Weights of a small GPT-style language model, trained from scratch on English Wikipedia: 4 heads of 32, attention and MLP in parallel.
Each number is 128 + 32 x the weight over its row's rms, rounded and kept within 0 to 255. Layers, rows and columns count from 0. Numbers have three digits each. The size before them is the row's rms in percent of the matrix's.

# down: layer 6 MLP down (transposed), 512x128, rms 0.0348, rows 28-80, columns 0-127
# up: layer 6 MLP up, 512x128, rms 0.125, rows 29-80, columns 0-127
down28 102:111189140072094144176096164101184076148126174135107139073077168139179119101101101161097152130103096119114154104154122192133129128131165108111164085111216129113165149131062087094146198118139143124066131111152106125163110151125121124082122168113139157094123092151125136065182134059129133171046130157167149122117083177084149135166128141151191099122089115151126129145145125103132100123113
up29 099:117144154134121115137131120149160097154136128149126176154089124110091120145187146135156090038106126164123107136164146176161126108132114196092119136151121132118141121137158142092104117121126090170167141053061120103200133164155138099102107152195128165122129116141090194159091049122077171109129157114125117121039166118116145103097123088094193088184201125129164083145143115115133112092103
down29 104:107108137083143092164114102145083171127151135093140137160175166212145107142093131153127101079158075101113110171154096069099143101140150164128150146113076079162132055144169116174073125120101064122131154153144178098156074079168103126160119109074088143155099183109167146102134119180137169135149156124083166135111152181117084107077124110140200085149148152084126165137147144121091115135150
up30 103:147146173118137094115128123127058122109092108136136110063144140123138114134164065144180084140138130070094108104138098173123168144097140118169088103130107049127175172127203047116114174155178127144148202140152143148087075134064140095133075142158148097173118145139087138101080125174147093107155107140124167138173126122136114175076075121163127175131170097128100158097087129110158111136149
down30 097:149130124150224193145150131142125106076145111111145155172172147117043167039145174117128134141169121127119129121107116119101096136086107150104161109099123116048099086137132143122109057125121139175091119110137134171152163132163131125134108082036124115091184098122138153169165110121119171168132144156136131115153151121085159122129162174065102147129101071080124106142156194141152136120082
up31 101:142160141172125144120115151109149161122115124138120075148095089116116157127069139154123148150154124139187130111201120114168084092132064124127123161160147149091119211143068080157080166116185177145144110118110175075133136195163170075143131121072131103159173126135151141074103157126126182156150114160120103104112096122104158114152148103115129074136148091140124157146053133066115164044161
down31 100:154117098076163188160166138154082143120120126099108181118085062119148116133165153165120121171174181087077095110101102191101177151123154211120096093117128202141089088110187170109130079115121150114086160136109114151124143081148090074130167129168133170052078081136126107133119129132119068143106121139141101163125139130170072136172106106128138150100124185154110079126149132115133123159154
up32 093:179113104179073110086110106105147146134094138102160128189133117139112162164162103067155110117046174135086151116113102174177141066150145150143064098128185129107166133140124155075137153090169097093134149084167141186152108139161129139140121134109114133139121086105150163138096185101168188125075100096138163078155154124148139146122182113098190120142107164106153126101121133055066081146115
down32 101:066117104117092112160086096170159143116146115156150185126171112100115115114063192195144164097134104169132123068089135099135124137136145141110126178156107153148134111142179078136145089076160122132168134147095086078173117112121092123134160078101155085179141163043083139155184085133152138084181117160115123144108128179149165107110177091115101099167178147091125123166128089157120101159081
up33 100:089111197146154094166132147129127109102065125134128090131117067217139147151160170163078150172167148131099099036107169104103134089120094175111138139144120182138102063144135117136158152133082180149140198114082140118131149106141127134129090129104183146128104109120163153198141163194119177083140142123090094138122171135147066148101106114128089138128098099127142104126157098073078121155147
down33 113:099119103131145138125171050165161150175120134113109096097109145104143129163147112115142144114126132093146148121051079131190030147062124140111138116129118101094076172128153189081109085091151097153095082105118167185191143115174087133137107181152118112137159097142146112163149105082176140115074131146183156161180145150088124088146124160137170090159115172186108103111138110128135155111084
up34 107:174141110163162128113146143155104110177117113133183149111150090111086093094113155046126121131108113113107089043135155111087127126168099093081127097164178127189133146118120164121190126168148090100149151118174134132161091118148089110097109122132202170131119095183137135180100182156053153122107113115109076073158123130058130143145089138132219138128129154116133177090168159118137126126110
down34 102:089122179129098106206122131091149074178183155123092176149094087125063094161092150119094095147113114083183136193113128128083103121117093078133132157131100085116122159112088124122084160149065118121158138135132127136201152150122193089192120145135110159141109125114123130148136152115158072107162121123056128116083073146108097135141137140203144181163119090142171187122122129115104140182138
up35 102:138180146088149146126105141173121105146154133104155174086139075081086138183163154106086067140157168159124084069108091120147125090195100156155134146128113140126115095173112163089101149122080148039152112109137107137107124142134114113136186168123165108160112117138071145073138102140122143112190093144060130142069118143165146137183101140133092092178134137124154119168094049150066116140165
down35 101:099143120117128143201149171096098146130144131124105084142083109091108107162142113122183073141075127131062165172085118194141106107153150103149147126120164081101141100144139134120107128109130140124134124119035175135118141124123176102175121104136118145214178093133124078117115105065152105145152103126117151161120155111149121047163105145163092188077131176169195163168130109068083124122152
up36 096:102093139167201132118122151154179127170112167190156133116151105081157114111142100151131122125064137137162122139182133129114162190095126105123069109157120110149079153061098058114116088120169141165126123166136148118151110181129135110124078122122127130091107120121161105124080091145152209103146181108123101075088119116128158123103118130112215160064158079109100081140193103147074144164115
down36 095:107134132132138124112151128144123128093124162058124145148123166170108104070087177109111066142170179076092094148175129146074092139134146176109150147076157103108147200130110145148137161084165067095086104133131162165105148084132128175114098191126134199135108099146088189125129126091150126132125116138087120194098091081115093105144077108161074149174118117148168119204155159114139153093150
up37 085:090133086110216146135139161115106138100174156083115143126111140117105122156168087133093175148132075135068140151123167140105110142156117175206160107114096112154068155135146122123179087069144143143154066125060160117158107149118128102192112139133137113128107065145118156130142136116109170133100104138104066100154117133105076123134123136133096204188091135141168104149129060169079090085072
down37 097:071102134135125136096159103121117117121120142109075124120121133121083169167109103158133170138156069149175107137149105148123082144135160098106109098080051137110104157148157125176197091152173135117108112168178127120173078066151090121175120136146142118081098138083081079101114156196169153084175060100135217123109124098197111122154142149143137163140146191137114141157165140115092143087123
up38 095:078103110137126112092081145157183145143126088047134086082106152155144150109098121143130085135118140143140129131211107173169081138079165085145139146171169114156195129137195174072170111155121118175061063127174135114133108164100116084095103147114177157088165118121132109116121089115142155137077069131157104091146128148150108160084141131118171148129166148171079123172151183112133107113153
down38 094:186154141215177138115185114115093096133113148143131127112092119111119143168134154076085143135141157149062132111112115156117213112112069138138110110152130106130049159084136133052120121116062126084149171138136170127150153116171157134132133104178130128140109191057161194128154115138130192145148111121168111116074162139060151131150098102109134153129118083159084149082105112080110127148112
up39 093:135157086119060132149103147140046099086178097142134123116105150138125144131141172090176110090042081102101084102144130118117092134147106137115123113115152193202176145175096168161110150113155097178176131103194176130139194143089081105095128158153059142108099144094146132169087154127089129174113126142124189118086096154145131165082085144138150118169101128104138112126177134121118112156163
down39 100:086046121125112087150103109107103131186157115117161129154131123125136089092189097075152145115204143143136173105162182162094185136080118062077113147086151113122081082097139168112121131122092100133086104149079145124142126144150142175139155155133208128176142117118092065117148150121116087123165155159079158161154140138160102082149149094141113137205128167098122086127098148191135116136091
up40 104:181120147135118144129172111108123183141111179144154132173121083183170140171092161079157143068111079217127162079107112072095094170135111153091161146148161116152121079113125120106145162105135134120107117119107101122165101091094159131173096125118167092170132123129144171163118167062182169104052059108171085136126146106123125118138116085120197090154135141116131177101161103131147112087082
down40 110:148157139170136187193111146116122111094137129106166161207093109107102130152047146191074135124109138115160135167078086112087152121159176109097107120162174163133121144072152145076125113062156102114122159132111119162165183130147098107126089123116091084180151127096069122101167098162142126094151127190119119106087133119178057093175115185131100082111124160094160137127139119093154116153152
up41 103:091136122103058153121118151148071195078093098110150135108157150138146180122075096140153156059141117108110092084131101116143104156162191096150120187164160104112129133063172164111149088118081160139073094178118183103140179084128099148135088124155103174140047147188135165154117155111118148098144132094182142076099165156134082106118162183089124087122117108144129145108143146123133139160146
down41 087:149164065101144099074124154112136170151102116126099150117143124156118106172160087098121111127182121112159174118104114103161067136129126146136128078080040152138089119118134091067137119106068087193163097105135095104091136162123173107182126208108177115151152102119150102118099103146167160167118152149197113174157077116107192161172093137167143150124117143176095147100167131139087119130085
up42 098:101098133147130148127159133080111196131181138125127131101135109133092117127131214160101170152140150122166129194146103164145122148084139139155152149142116145115140120125155094069130110097165210105104066119160099086149107165062114135177120092184084139118160123111046079185112101115099116147158107208159176105135147106064051092109123143121156164084110126125146123165147157100109108117110
down42 088:086152101117121189113105103057176100200105156126110166090146112104106123124068115162149124118122154144107098096187112074132160166156100120130163108114135104160117168137101131145224138111107146138177149078148110114079130134180132115089134120125141106080177113171168171125103175148121085138049146141052157096122188103089078108135119079142151119130131118124133124161183112199164124131129
up43 106:099119149145117101110126104187153112105198151134125129072131192126075092126163065106127163141133169152158183134150177112140132132129068152136131135130162088089114141129124182073100159120103123218122102136080148097142073137134166136140109176083143128145142111159150092103126136127099093116139077162104158177125114121136061089093126088175146106099055077123169186153140147175064167142122
down43 099:172134111211163087171110165085125118164170131154140120137183120132126077105118101109117133156165111151117176085127133119080108144121178084127121096125126127075164163089153143101115110113091175092088140192124108158106091123176086160158117036105167067160158126145119105171171191123144143136095050134060119199143104130123144154104153092134147139118159154096112148106092137127088099108168
up44 101:138139116175115142129099162109128124104175093202132101138128160213152184113070127095123108122076141136138103104121120128167120115076117109176087149118116104142153099086164139089167125186161205158089178082143135152148144119081118154158084102136145074096154111098103106177134140145161151083139103114158125151114096123148093094183119100131139193151139174128043110163104135098098159061078
down44 098:155157093128091142132065062100133151145124162107100138172019117117120157120089119101154151143188086104133096144127165101140115151103156102159148135171150133099146148158095092157160156135056063148117139181072094069158122119125164122154133115128099135160139154141152133119133118089164135142077110140173125147165184145084145027113125094102128110118111187115118124088161159139172125198167
up45 105:130106188172095120107163138125069119146103141100093193173077184142124124140148075110114073122141114105150037136123166139145090164106110059152143109143210161144142116125162130159172141117148089085100134087155128072169144132136148124131106184215108130125127073150177142133118129139144170160113161149081166149075124132090135137134159114100158137121107061111099116148111144120139053134080
down45 103:102179149163216121138133093136066130140147148130125125086182135117125108184131141130129142098088058129104138132160100093107124144119101184112105145044154123140103076130074129134094108123087154144039115104116122082114165137163143122069106118103147105149182100145152125082149141138129172118136113219167144122140130137165177138163149102155115103172088086105125127150128239134111109145106
up46 097:148093143182101148114074150118144115091134157142152139181141156154089128112123139142090116145108112170087135160088170154178133068114142117217114089136164132088130126134138135138169140102112092137222165122099119153137103146158137045092170120146128110157091135130110130091119129141162136088065093065122140079191124147108106111167201070133174127161117155095136159079110112155126120067189
down46 095:143169110133112106146083147091128122161167148098074198153160117123122097138109121086123161156132154135124200133227118126148123093146149130160123178131145157103129120134120103133099110138126171075117148114140134113175144096170107148213086126120116167106129103105082085105125168128148117136163070087119134171078111189082113157027119172072070105093145150129137134141148094090156086171085
up47 100:068161095115187132101185130165126090131163112099143119113089117102130128125129166132145166108144093112111149158115099104158125154188134115156093109109170129135153155108078110137159108158176121147168143117082110100067181089113160146134109182186100179130095156134137103102113141191137116134142059136144057090184090167111143192152114076034172140109079134122078109082120129184146141131119
down47 096:136106078146106087075132145121143151105125143147097139100119202133104098164179090106144162072051147172075149105105142129165188150116146142117176062078108112130140083139164057082120081102153138114123111140165142091178119119167167099101188122138086152136168147097186137151089141127157115140156154113126152140165140165079118158100140136154162087173103100144100091128139108129088073159205
up48 104:100102147139085138121129116148126156198121133131131150185132109154129120152133117185136058136184135120171141117115154114110215161114090133140162153164133118143129109068080200076122112113118173131110114116127117138133144032149175065199112124141155080105129124131117142107094105174075092124143074194095091186090140129127175147153102149160102069096121085120105120108120178085155109098135
down48 099:128121099095085089166105091060137169091079116144134122162101107143159185099094129134132124162100115166124211136110160168137068153150149115081165115150143113143085132187165087072098104139135151118084130160159118142157083112151110120185088061125117130088187146156143071130181173119111146142143143139089154103130098153130155138156136097176139149120067101080172133157149050118197146112117
up49 100:194173100078094180130113128106134091116168179104077086168139108097123178076140118113117129112147173092173157117091179110132144096115102171169151136140125074153169166107077124156106172121127171092118070069137096153112134112143150120069129097086097134130157147142141162139122160151075165120163068156130116127118158063075210149175148132121139116147147082153125134152101150157132071145068
down49 105:115170182125065089097153136123115115166064124140108117034099132121122110160081121111152105174161098142101082179137120143122175087154194123067050120159123110113153102147147115090118107162142188134084104149098078161180062095108168062132124168087191154187182134121135128159105113128141126147121109090128102122118174152122129131108119173146135160112155152158147109146106132107115193132164
up50 101:094159138070147085073132092091145143117049153116157126121149114101085102156163212149152131129083194156165118090155094152170163112167071107135190139182150108171092157179147158118133116097116130109132125130112118081053130132187137130104094208113191097157092121103108137084082113148099111107160124112092141096111102092152168177116117101142145101141160107142120174138168151103111141165106
down50 098:130106108091093138156143142074119077109154138085095186132178120102120152114121127111112095146154088064149170168164091179089115122182188132169112163111109143130144114087092114070145183133118144115139140156124105090159164198067115148124194118121089159133070085130117051175109110120167106176173158101069089139127151129146138121110177143173135161091104107152134113153115089110111184185130
up51 096:091139186145111198106115118179123154069127153142126172144112135099158064144092150123141120110065117145129132162131093168127160161087123182141168134147096115141082097092108120117116128141122168100198082152102114083154171113108063166152119138060157112141110095140110141139113159138103092168195049162137143063111119130186081083147161158154060119132136086112093166139149117093164098152153
down51 104:170162135153085154162144212157050109152150139091147127141117097093141096149085139092131092092076130143141136140150099105108115197180101142124121113141088124080124104136112147163093180130103147112107132139115093185062160065221166108093139096118125150174139114119115173138146178138107116093116182143105096180116110140162099128131080105089122137169102145179171065121095103167126087155164
up52 097:131143115118121082155136142150115138057095113142131110128144120111146156060103124126119196124066102106163126127057162160133135108146152154113153089112162149129126128133136142151190108111179063103110161030152159157141087133085174098151119149083125135087133150143135177036148082091141109126133171146191123100061152135148113130163144111073204135103115168132065133126161167099147127122106
down52 102:119159097085132162119132129178154167147115124125123130072098132154061112144116132142117134158185157152137151154191129074117090064119059073164097114190101104130137117159087131114134110104085185116088093235151113091124132194163073123097134137157127114128180156100099123152159083170135118157159096104069102144133144164126125164121094139190130169135118086091087095129196136136124117117133
up53 099:102124138141132095092098112195124153138090099171157141096110096070096082074165198165089139155114081146119119085100117203194129141213171123133135083106127139082132134119126126145133135126142136105150121117096095127147169111143155115129128136189130112151101123084119138118105129098091116125146150180155100148091124128075065186175083143186157128080108186086134122129183164124050129135183
down53 099:125079138084134144212109147092153172122138107114152187105111134137083149130105111068131068083114081110100122079148147151150065117179097131188140132184166108135092087170110159122146107166165125173070156170145113159128110186116123105123162102130116135126190184150174071130137031157147115098125120108123081124156109143164161107090123096142172122114124107110132173113149106172073136151097
up54 104:112101128105134139171105079142188133107142099138108113115103082112153113149181143111123134126061130133078115110166129060164163105123119149135080087140124104070143100199160142112116172112196147128115105143100103093095098081145129112098111146136131126148113171050158071190054146083152142130107117158193146143114117152133100185186108143153150125167175166038096156149149081108134128146102
down54 099:112169131149167155238148148103074117107079151154118194066161194098169151099142140116095145092148169039112122119107100154114130126119113149149117118069140170153144130144076086141119101138163116127161152132116149107096129129138130115118136124093214143050136120106151089088139114122118166067144128117136101138146139081153111140063119109154180124041121105186146144124154146132122102151159
up55 103:122137120106140170094132168102204174134066136085113154112185101108119114096147154173122108169106158133144122149142122146115093103094068114122116064134096164120157095084198157153172142105061128072116141123129136095110113127108132117164099115113095090176137123128173203067147113151171163114169132093043158137156093110118165136121137135088112151136161148228137167163120138080131123081136
down55 095:094151154139172070156108098134084121126171157156123139131100116120172115125140153082132125116110122058126125100148186079100124156118121130168107129097169115104147147155131095132115169114176126203140192147109121125155138156140181128095152206098189147099118132098109069132052132167157124174099131177159114117138121124150102112135082080186100104117105095074102098040167159076120126193112
up56 104:113132124187132110115112096161078121152115160151168131129112134134162096102116081101123079129149155123122099161078132083086109116093165186176085127122079135105125132132138150192164162073127082150152134161117151131118127139119170114097094122077174194082100144108175122221081129097098168099101157164080163138142068125168131107125190155093150163069145106142147191114125148183134140076159
down56 101:112189153111149071107119181137159160111125117094124098167145127198136121093137156121155199090057138145137103135170094088141151101074110095082067091132138102090165073145154114113080118187148106064129117134130115089174134080115178091100127161118140139173114110138201119159130076160154167084158155147145111153139200154102119153135158118111100127118158177123099064160079119125127155130159
up57 100:170134159139160191172138139057140132142149117050120128142111073099157151143153103116190069094097146152151102099088097112137133094090141156140095125139110071156122175142155129139116136063173136154149148118098166125096102165095083051089067164084132111136117150143131157179101140092144142192120162147144162109140122145101097118085169097151121114139175122150111071103070117161142150170209
down57 102:131121132080145162245155133145096086129148122136116107112110196099124126162093134109118132124083071100143121175167158144101085079093074175112087131126102136085142118144123139202157139124099101071094125157099141116119137094178178138125174090095093222128154187123142121104183127108138104158163101120117158125098111141044112150096142139138150123096124132151125115126062134132146159155189
up58 108:139138104082088083121140120121082134078093163171139102154132086121178129137147150092103109077115158106152176130115088148151125156116175121125188123170166123154120139103143165175146162159085172116116116087117151141185167100059150135121140113129127153127110051148152110104110173125083141107160148128115116164061149087137156132075146076174151148132041093026144074132110117178100133167133
down58 107:196111139102083157197113127132230146112112115113127049138086173184134121120113130136140135168168128148062112118121096147118147148096161108183091065123091113158065117156166147129104099048135133096075147154097111134130159103134119109096109109087159112126190143083137138177178107133147157100104093175106121108182117171148156135102141126135131149118123100145177083069128156097142117147180
up59 099:153158135106138203107138145118119095143150125154046158121105162189127137112156157115148092118147112113129149118094095161111088147181200097111140119143131125134131158090110111102122170126100117116182067112052115125146130115138100134119090135121102148130057199052128173083177143105122156095153118081140153095191177130161088052114153134224119139149166090157118134148124108115101159105123
down59 105:113143185140139122165090069145155114124165121110154130218131145120104107104161137179137112130125079149137198146105120051101161095079119130143140065105135080153089127187153164150082150155131090149135090154164112133137080209132092105140120144129170081167100092181107088096106145126155086151114206089133151096142140136116155113071094113161129134172115123131174106074176111112148113136081
up60 098:143166152078182117146100125119113170183054145118132103152171141139120117097150112167107101158085119096098110121112179109188132111123137096128104186129130094173145132063100133124070155044210136094119157202081116150120071121126134189115146132129095126143132113094145065106030130102144134132123098136149144158153139129110154119136102121164123094207081136115107137125191122137158098148120
down60 102:151144144190142112147132126145117085134137163137137120105138097123178146125055160081196180161144076112167132066137146171127129143136096098108083188146227092072110180088134118115138128125099122151126124113096168130119102125166137085110176097059113137179146175143064142133109185128096175153154125133179071133125138073151089117151111099086085125141139116137129090154140117095075118094173
up61 107:174037179100092136103077121105089141115112194125107117149152160121131099097148126089222105143125084136135105141081132129137112144115093108107120091119120111074122185141157116117112099106109112134155143106129134065190084130114102148158162102111128147120085140123131127160140162199137189144152098065028164169149148100170103171137166162117094161175141122115124160115101187183104123138123
down61 100:130139196125141163057094088138143152162082144129122178120174084104093135112139127146177080115138095106120150174135081177144164088136137101074074100184107112093142149061129137069138137115149142168178173163181123173121078077099123134129107122107159120095121174176111180082120138112121154147086130113073172129077137172159150119092121182140189104160086087078140110124107163142143106133145
up62 100:145126177135186108135127187070105129181130084083191128119097166162159180152155132143116116139197129195107092097144197136095119110108103121146074096071172126096097078214130142162135157154133188102112062166108120114133109105108136090150130085136126115127167152084109142109086101144114132163129093099081088123122059141139102105154134151127153076125118117149136128080174164186127134127154
down62 092:177153156126091148102157125104118165124120150134176104168127183094145144085089089143143148132107095186093108098090160160187120139118162170128127119135142095135126111159172127127094152118106153068141119195077151153154063159081136141085132137133145084183133174155123163117033040117160091166143146079029113139123114131094133088160156130150123155133152096158131140098108151080088146150109
up63 107:120142135106136146087118077147123124093146126106068138191144156143161094165170167165147141109124147136134121124046105148102159127104155138104211115090194099136144084159160085122115177142163128110136173059058083169165102125160168131061128176095139090123083068110160154105139181095107169118132093118156157153173134129097138106136136108140183142153125115123126075097096094140102157054144
down63 108:148116125168210146132093083082184157099168108130129073137135165147112112099150139121152190087161141105101103165132156131170177091127174143086125051144149122124200102110127171141081140087135060172060110126085127116141169059134125131106078126154141092113157158082108131133118195114100137101146054125088154157114125152077136086117101152121129139115108146134165180125129172130169114121172
up64 096:164113174106083159110057094118187160096167187131123132172167112160097143110146129145126108108118135139119135161084123164113108137049079121149128090168134100167099145156134132062103123172192126141185077070111093128138147057109144087192100099149104158136149173103093180152154104153190135131085177128137076105113094128139134169149140143145135150111134073139154151115146119111084186119073
down64 087:100123082134130085126141161133032137139085109143111125115138135105120146062122196103185121146136147106187107079152121148114070097129118103152160123118121161121179104112162123102145100103102105115159122122164140102100145114088108171168131046115132161134128119178096115194191068147113130103113110148212165133129079115127128179146105154103075139151102171137147137091084179122194142118200
up65 099:132160128091150102121146168138052126121159155070102074169088140096123161115140105144131136072125165146175111199123134077113130123172158163153126147115156155105084099164179037148091168181155135152152209076053140078154092140059133127113130186106126149105103169105148127108137102146136105157151115188112132141139128087074141163090122112172128133096118120116166080111127139136162145165134
down65 103:116092182147086124144133146171142124080109119154135219126122195143179109140136116126129146141103097095059114121184135103092110169138189153112144147133132125153140098165156172126097155072098087131069102162164121073114117094157175119120117140109165121190172168115170138106092142075109153082153116102103097092113127129091198142150141137125092143198131121132133130093087046139092108075171
up66 093:121124115127071104158099104154089168121116114083143145108079113069124093109148155175149099158159176134121151152149123142122097129141164070095158128160154118138198105201094163107157160091159160155186112090187137146048114127178096155150128128154203112138120070145123163063120149106102116118108150137157120161135118147087152180102148121131117154151157076133140198091143064123078158086089
down66 100:127190102157036142112099109143146075139154109088107142140164126160160174121095131134116165116122124100094156108180146106169108105192106133184137166124113062124154130164091085167110107186124141080067129182105118101122169121044104091097144151118062151143179234113089087169117151139165174162106131118118131098134111140174086117112109118146131122140090117140142106153157160125127122149097
up67 093:107155092157128159142081198117070080097189163108165134106140115106164113112192140118118131121086159138151148101128206185120132094191157126148129150156119130184159146075137140106157142100128129112126141155088063157070180153136076101093108104155139128111136085146087110104119128115128163139046151110119147096089123090129122130170209158160148165080132178119177159134109111116145192095109
down67 108:172098088108164136188141091129183146126066116176170095146122125162120137054126138086088181145134112143081092126124137115154125117079114109155138130141188087123124085094083125081132098166170182087094114188140089118169085105104181153121171144102165155212159150101149125169123092093137113106140117174087104125160106115105103183097151109130113147167122145111108095088135127098152130118223
up68 097:091158158086042175136111163096131138166125092082148146152134097104130156156106133141135130116139142133100149155119151119117107187101118073167070138128157150141166118096130041163097082143159109140094099123099089113116132106083080170121127138130117148065114089127154149073104184099169201101098176139131112161165121095194153130166202201132104167097079150134155178152145107153120126141143
down68 103:112065118152048126151112133105130085099160155179164082206118168165187128153152135146154123174093076101134119120072118167184119126153140139100105123150112128133129127186121139127123143091072141072127133153124136136129084186183187100156110109092124042070160155132153132149133113117113181112175117092096096111055140154091072113110124143114190155124114137150147102135153093155085160151121
up69 104:148133097151150118177109173149123140128160139079130111173173125148085114100148103085142113158112156115089080108102113120121158102135154080202041174162149053065113120148083057123124081132110141115221180107147104157166153135190127112072153156128135145098137132128088109128113167137187086144121119127124137101159176138144138100101071094108111162126171122069180145106104127134113101141168
down69 109:151106158096088050158190158153147113134083118113135096145150133136118122173159136104067088158091111118177116071163194137081105112118165145125120164086112113109121153146104116153165104125154127119085128150146206095099176126097122139127128079124129122104155112153137175102147101096088115194101127074177110190143092124140157083120136180064136080159150105118132116120122177084204103188162
up70 102:175071144112102166171116089138122094148114097093088139170138076167155118128079128060131108111098091075134104130203123123155110154165122114132109134135177045092122140120085135125180126099162151160115140063151107167132125117124096167114180122117114198106110187139189128161119059143151104118094106114152195069136114115192120076105120118114107157135110149181121143186123165129097168154120
down70 103:093164152081142173135132126143139116134103168144101154138154104106100158159135090128119146167070141155165068141115132132142066149154165142169113177113118144139124131125098112092054152080225095165123105120157163091100176111096124089158103155152100127163166128065114085112178179155122178122157072086127090180182116095116102187106090120146149095101141144150117065155100158153083113128072
up71 108:164154097153119103144170174096036100140168132214108186121140149135150123106094129098061131109166143092134107072082092150109111144180159091120150067165124132113174139137123122094103128091085133068184058138090127114205154114122146114112122184113144138078105118113131170156129100140110149140112134128169157074099116100102102125148129184112125138193156159163100082089138108163158101124098
down71 110:124121068165109115187168110174123109143130178137099180080172169147116118106117168100146123115098109133114160143192215143139107129122088087117101157150102081156126175175097103074119060142101134128146116193134104103100144108166153098110096142093143027069120158120162124082099128169122081108149077124084193168131119126153142106139149128147141094142107117141164196136072144157129122136146
up72 098:184129109143167055103139111108097110094118116135121157137083139144133153100095101078103106182167123084142158104149144114113122206085113129095042091044143161156132139182119108115147124105142102166097111105159165158107075179124145059121125166174174071138141163149142147084102156138111091148160081128141174129107170150079102112139138076130125110153133145141048112104171105142109091175128
down72 097:128124132103070138166093138118079137141110096149180052134189111118167144096162140088145118076083135111097113056167126172082132146115150116144159138130190111144075091167173133118091126144086103129119149113168075091191121128108119159178157131105139144136166133141131116100083074150131127113157144123107189095053105195148128152128182111138121204177093105156157141116148114107140105056153
up73 102:082124159163152101096157103127184180097137137125145142138173087090100168087132152086144114154171114127190127158177138129108146110117087205132106130116129128089104129111136151102136109136175132163053114091115105159108129153143110156093078105133159140169156154091077132093064118145113144116090121122169125079132122143159113233108146089117099131136131136232087094140066138120194091154153
down73 101:095124134124108133139145127124173115131110116140120074121139172135205133190132105113121160133128104103072136121183140123152160180111138109083141122148208138170101126132123109064113068152113165115157107198127150146192147011134157072102153130107133097167112107113150136119101097163096132069146144135101143159101149132148084079159066131157174097132100144133148116048124147097104180097159
up74 096:145129104124125111101126175114106072154105146115168149105121121119135114153167084073124152147123109132111106127101161141126050179165113102168161160100155129127134089080115113088126147093077182135161112072112188129144062156100213077089181084129137104096141160168159123139152154194132105070153131168110129147110055130121125143151171128200128142108086136107117150165053099145066131145115
down74 093:158128100123093072120158151152181210106158107131071133142108092122107098133120180122151124166144111091141115171120148128123101103072111156102160111148157141133159136132201105122130127092075096124157147114189109137145096144089102132114101163122123140198122066097092070160072115170133081158165089152065160086133184132109138157137126145169105179094147148139065130120176169096131189120063
up75 099:090168148167097101178131161111061088087138087175149140164163188088084136140111181074183188144111118079116105115169126154080132146117127132145140074124162085133118067181127111153132067088106147110080147186065152126128140100149133115141138140155128094100135114119172162157120069160026142127154145177100160121119184151121093149139137086084126164094135129095127111111137138135131161112163
down75 101:093104105159111151176115097164141073134119172109158118139155094193111141175095107176145119126137122125112132140108089087166168155108116125146074196180106077124147110156138090126144134172068164123125140113180096116095179096075131135168103106134145144164080074172102124063144226140141092147168133108103107108125115106147111062120121193093125135123125131103071124139097121187144088189159
up76 101:159080113110119120101125139126181120172164161153121110183074137152124127154161138144132130073131099122101114120133144065107127114139134147123139139122150078048146135112152086115118058151109199153141118149086104113118134124171099137127137147078096240129082118138106185182078170181110100047085141158139088126076143155105064132149151161139196093167144150113124137108113123150169159111154
down76 103:120099123146136106243139157086141169166099134119143132138157101152062137142170114084104123165091084109158089178127176124147101116144132120128087158123158090116161111114112177119122142134137109133132156128151102135156149105110099095088067120119090161222102146123130085141097093125121186171120156115120087140102101146098087146157142108132196095131107102122093200214052098160113174125118
up77 099:137139096062111144086082157123106147072112141143166144135146113096142140196124152082146127128138164138104187133125106153091133116147167170123123185121174163076149082099098111158077130117117112161187108151145162128097133080112131102118097132157126121181053172124055161145125128095135136152150136114192139100116144096165150138105083095155086156115168077102062139230067127116088123148102
down77 100:138157114164095083151126101156167149122114181098093113177119179135172086059090068206089152175150106147084109112141146044164132092107084097114122130117134100102094137139113165129137126144113128116121107082144095149141113206121150150106154138037137114122169120145175108138119084112164125083114125155144134125140119113150097164118200196127188105185125120089195104097167128094135117146131
up78 098:124117081143128132152084192084147114152139133151101125088181112148132146159123193141075087165147118188112118140108063118099169141095102170130155154114080042143108105099146118106066097155094166164103153159090142114152091127141156132125179120159135070168064082184142069160085135130092141126145133053067123137170103175144150146149183141135176116143151149177130125154114165126109140104144
down78 099:116069159090189072150167098157115128122110114097105188177099149158104059096128171119121129138106154180112206083115144142134151152122147140100065111074170114120141141157143075149121102190134109150133165079182129099163198138177069128082120135115101133065112109118118179126115120147155134148133137110116138097146145116121175149110177172087089137202154122117149079099136110065100102115141
up79 105:083144105050078126144150084167128151074141134157128092182153112148163177172159157090192138125072115121123093076122068140148120108139147106130149078111137139139174117155163136117137096098108139151165082137109148161104134102089153115127179177137160121057084148177174141092112161162074108083139120159201112167133148152068116119132101157083157102142105109119156094116105132109185135109048
down79 103:160162107082142120158110148097136103102116161165073120079175126078131149187091183113127171170219134158140153126087109135127156148128164122122120139115113133139135091072095052116139166175104139083109138121121106143172161104094149186093121090132175066134112175087145114090149105066101122107166201148194161078088098126127171115105113146110127123137087169122145171115147137082079164127134
up80 099:137097180096117082135104167150106127159161130176179130130114064167128150082109021075135167122134111117107079104110188102109133139161090150133118061139166143160159155132124080154154094156134090154133148154156091130073135089140132124120171113155136053149080121127139151110115113098139103163165111126107135125061155057120127169121199113141154154171168130145139060124157101164161144118073
down80 103:139079113094108157138118141203147123172162100113094091104129160145105106123076072142131174105167163092065146115177128092149122183169125089135142075131118131131108148122165145092137147147140163110137188148108152093127179111096071148086126162148111205193139069083153115072162126141100082038148103110142158138124150132117118101188099113138133097127183136121129143181148143115145153059096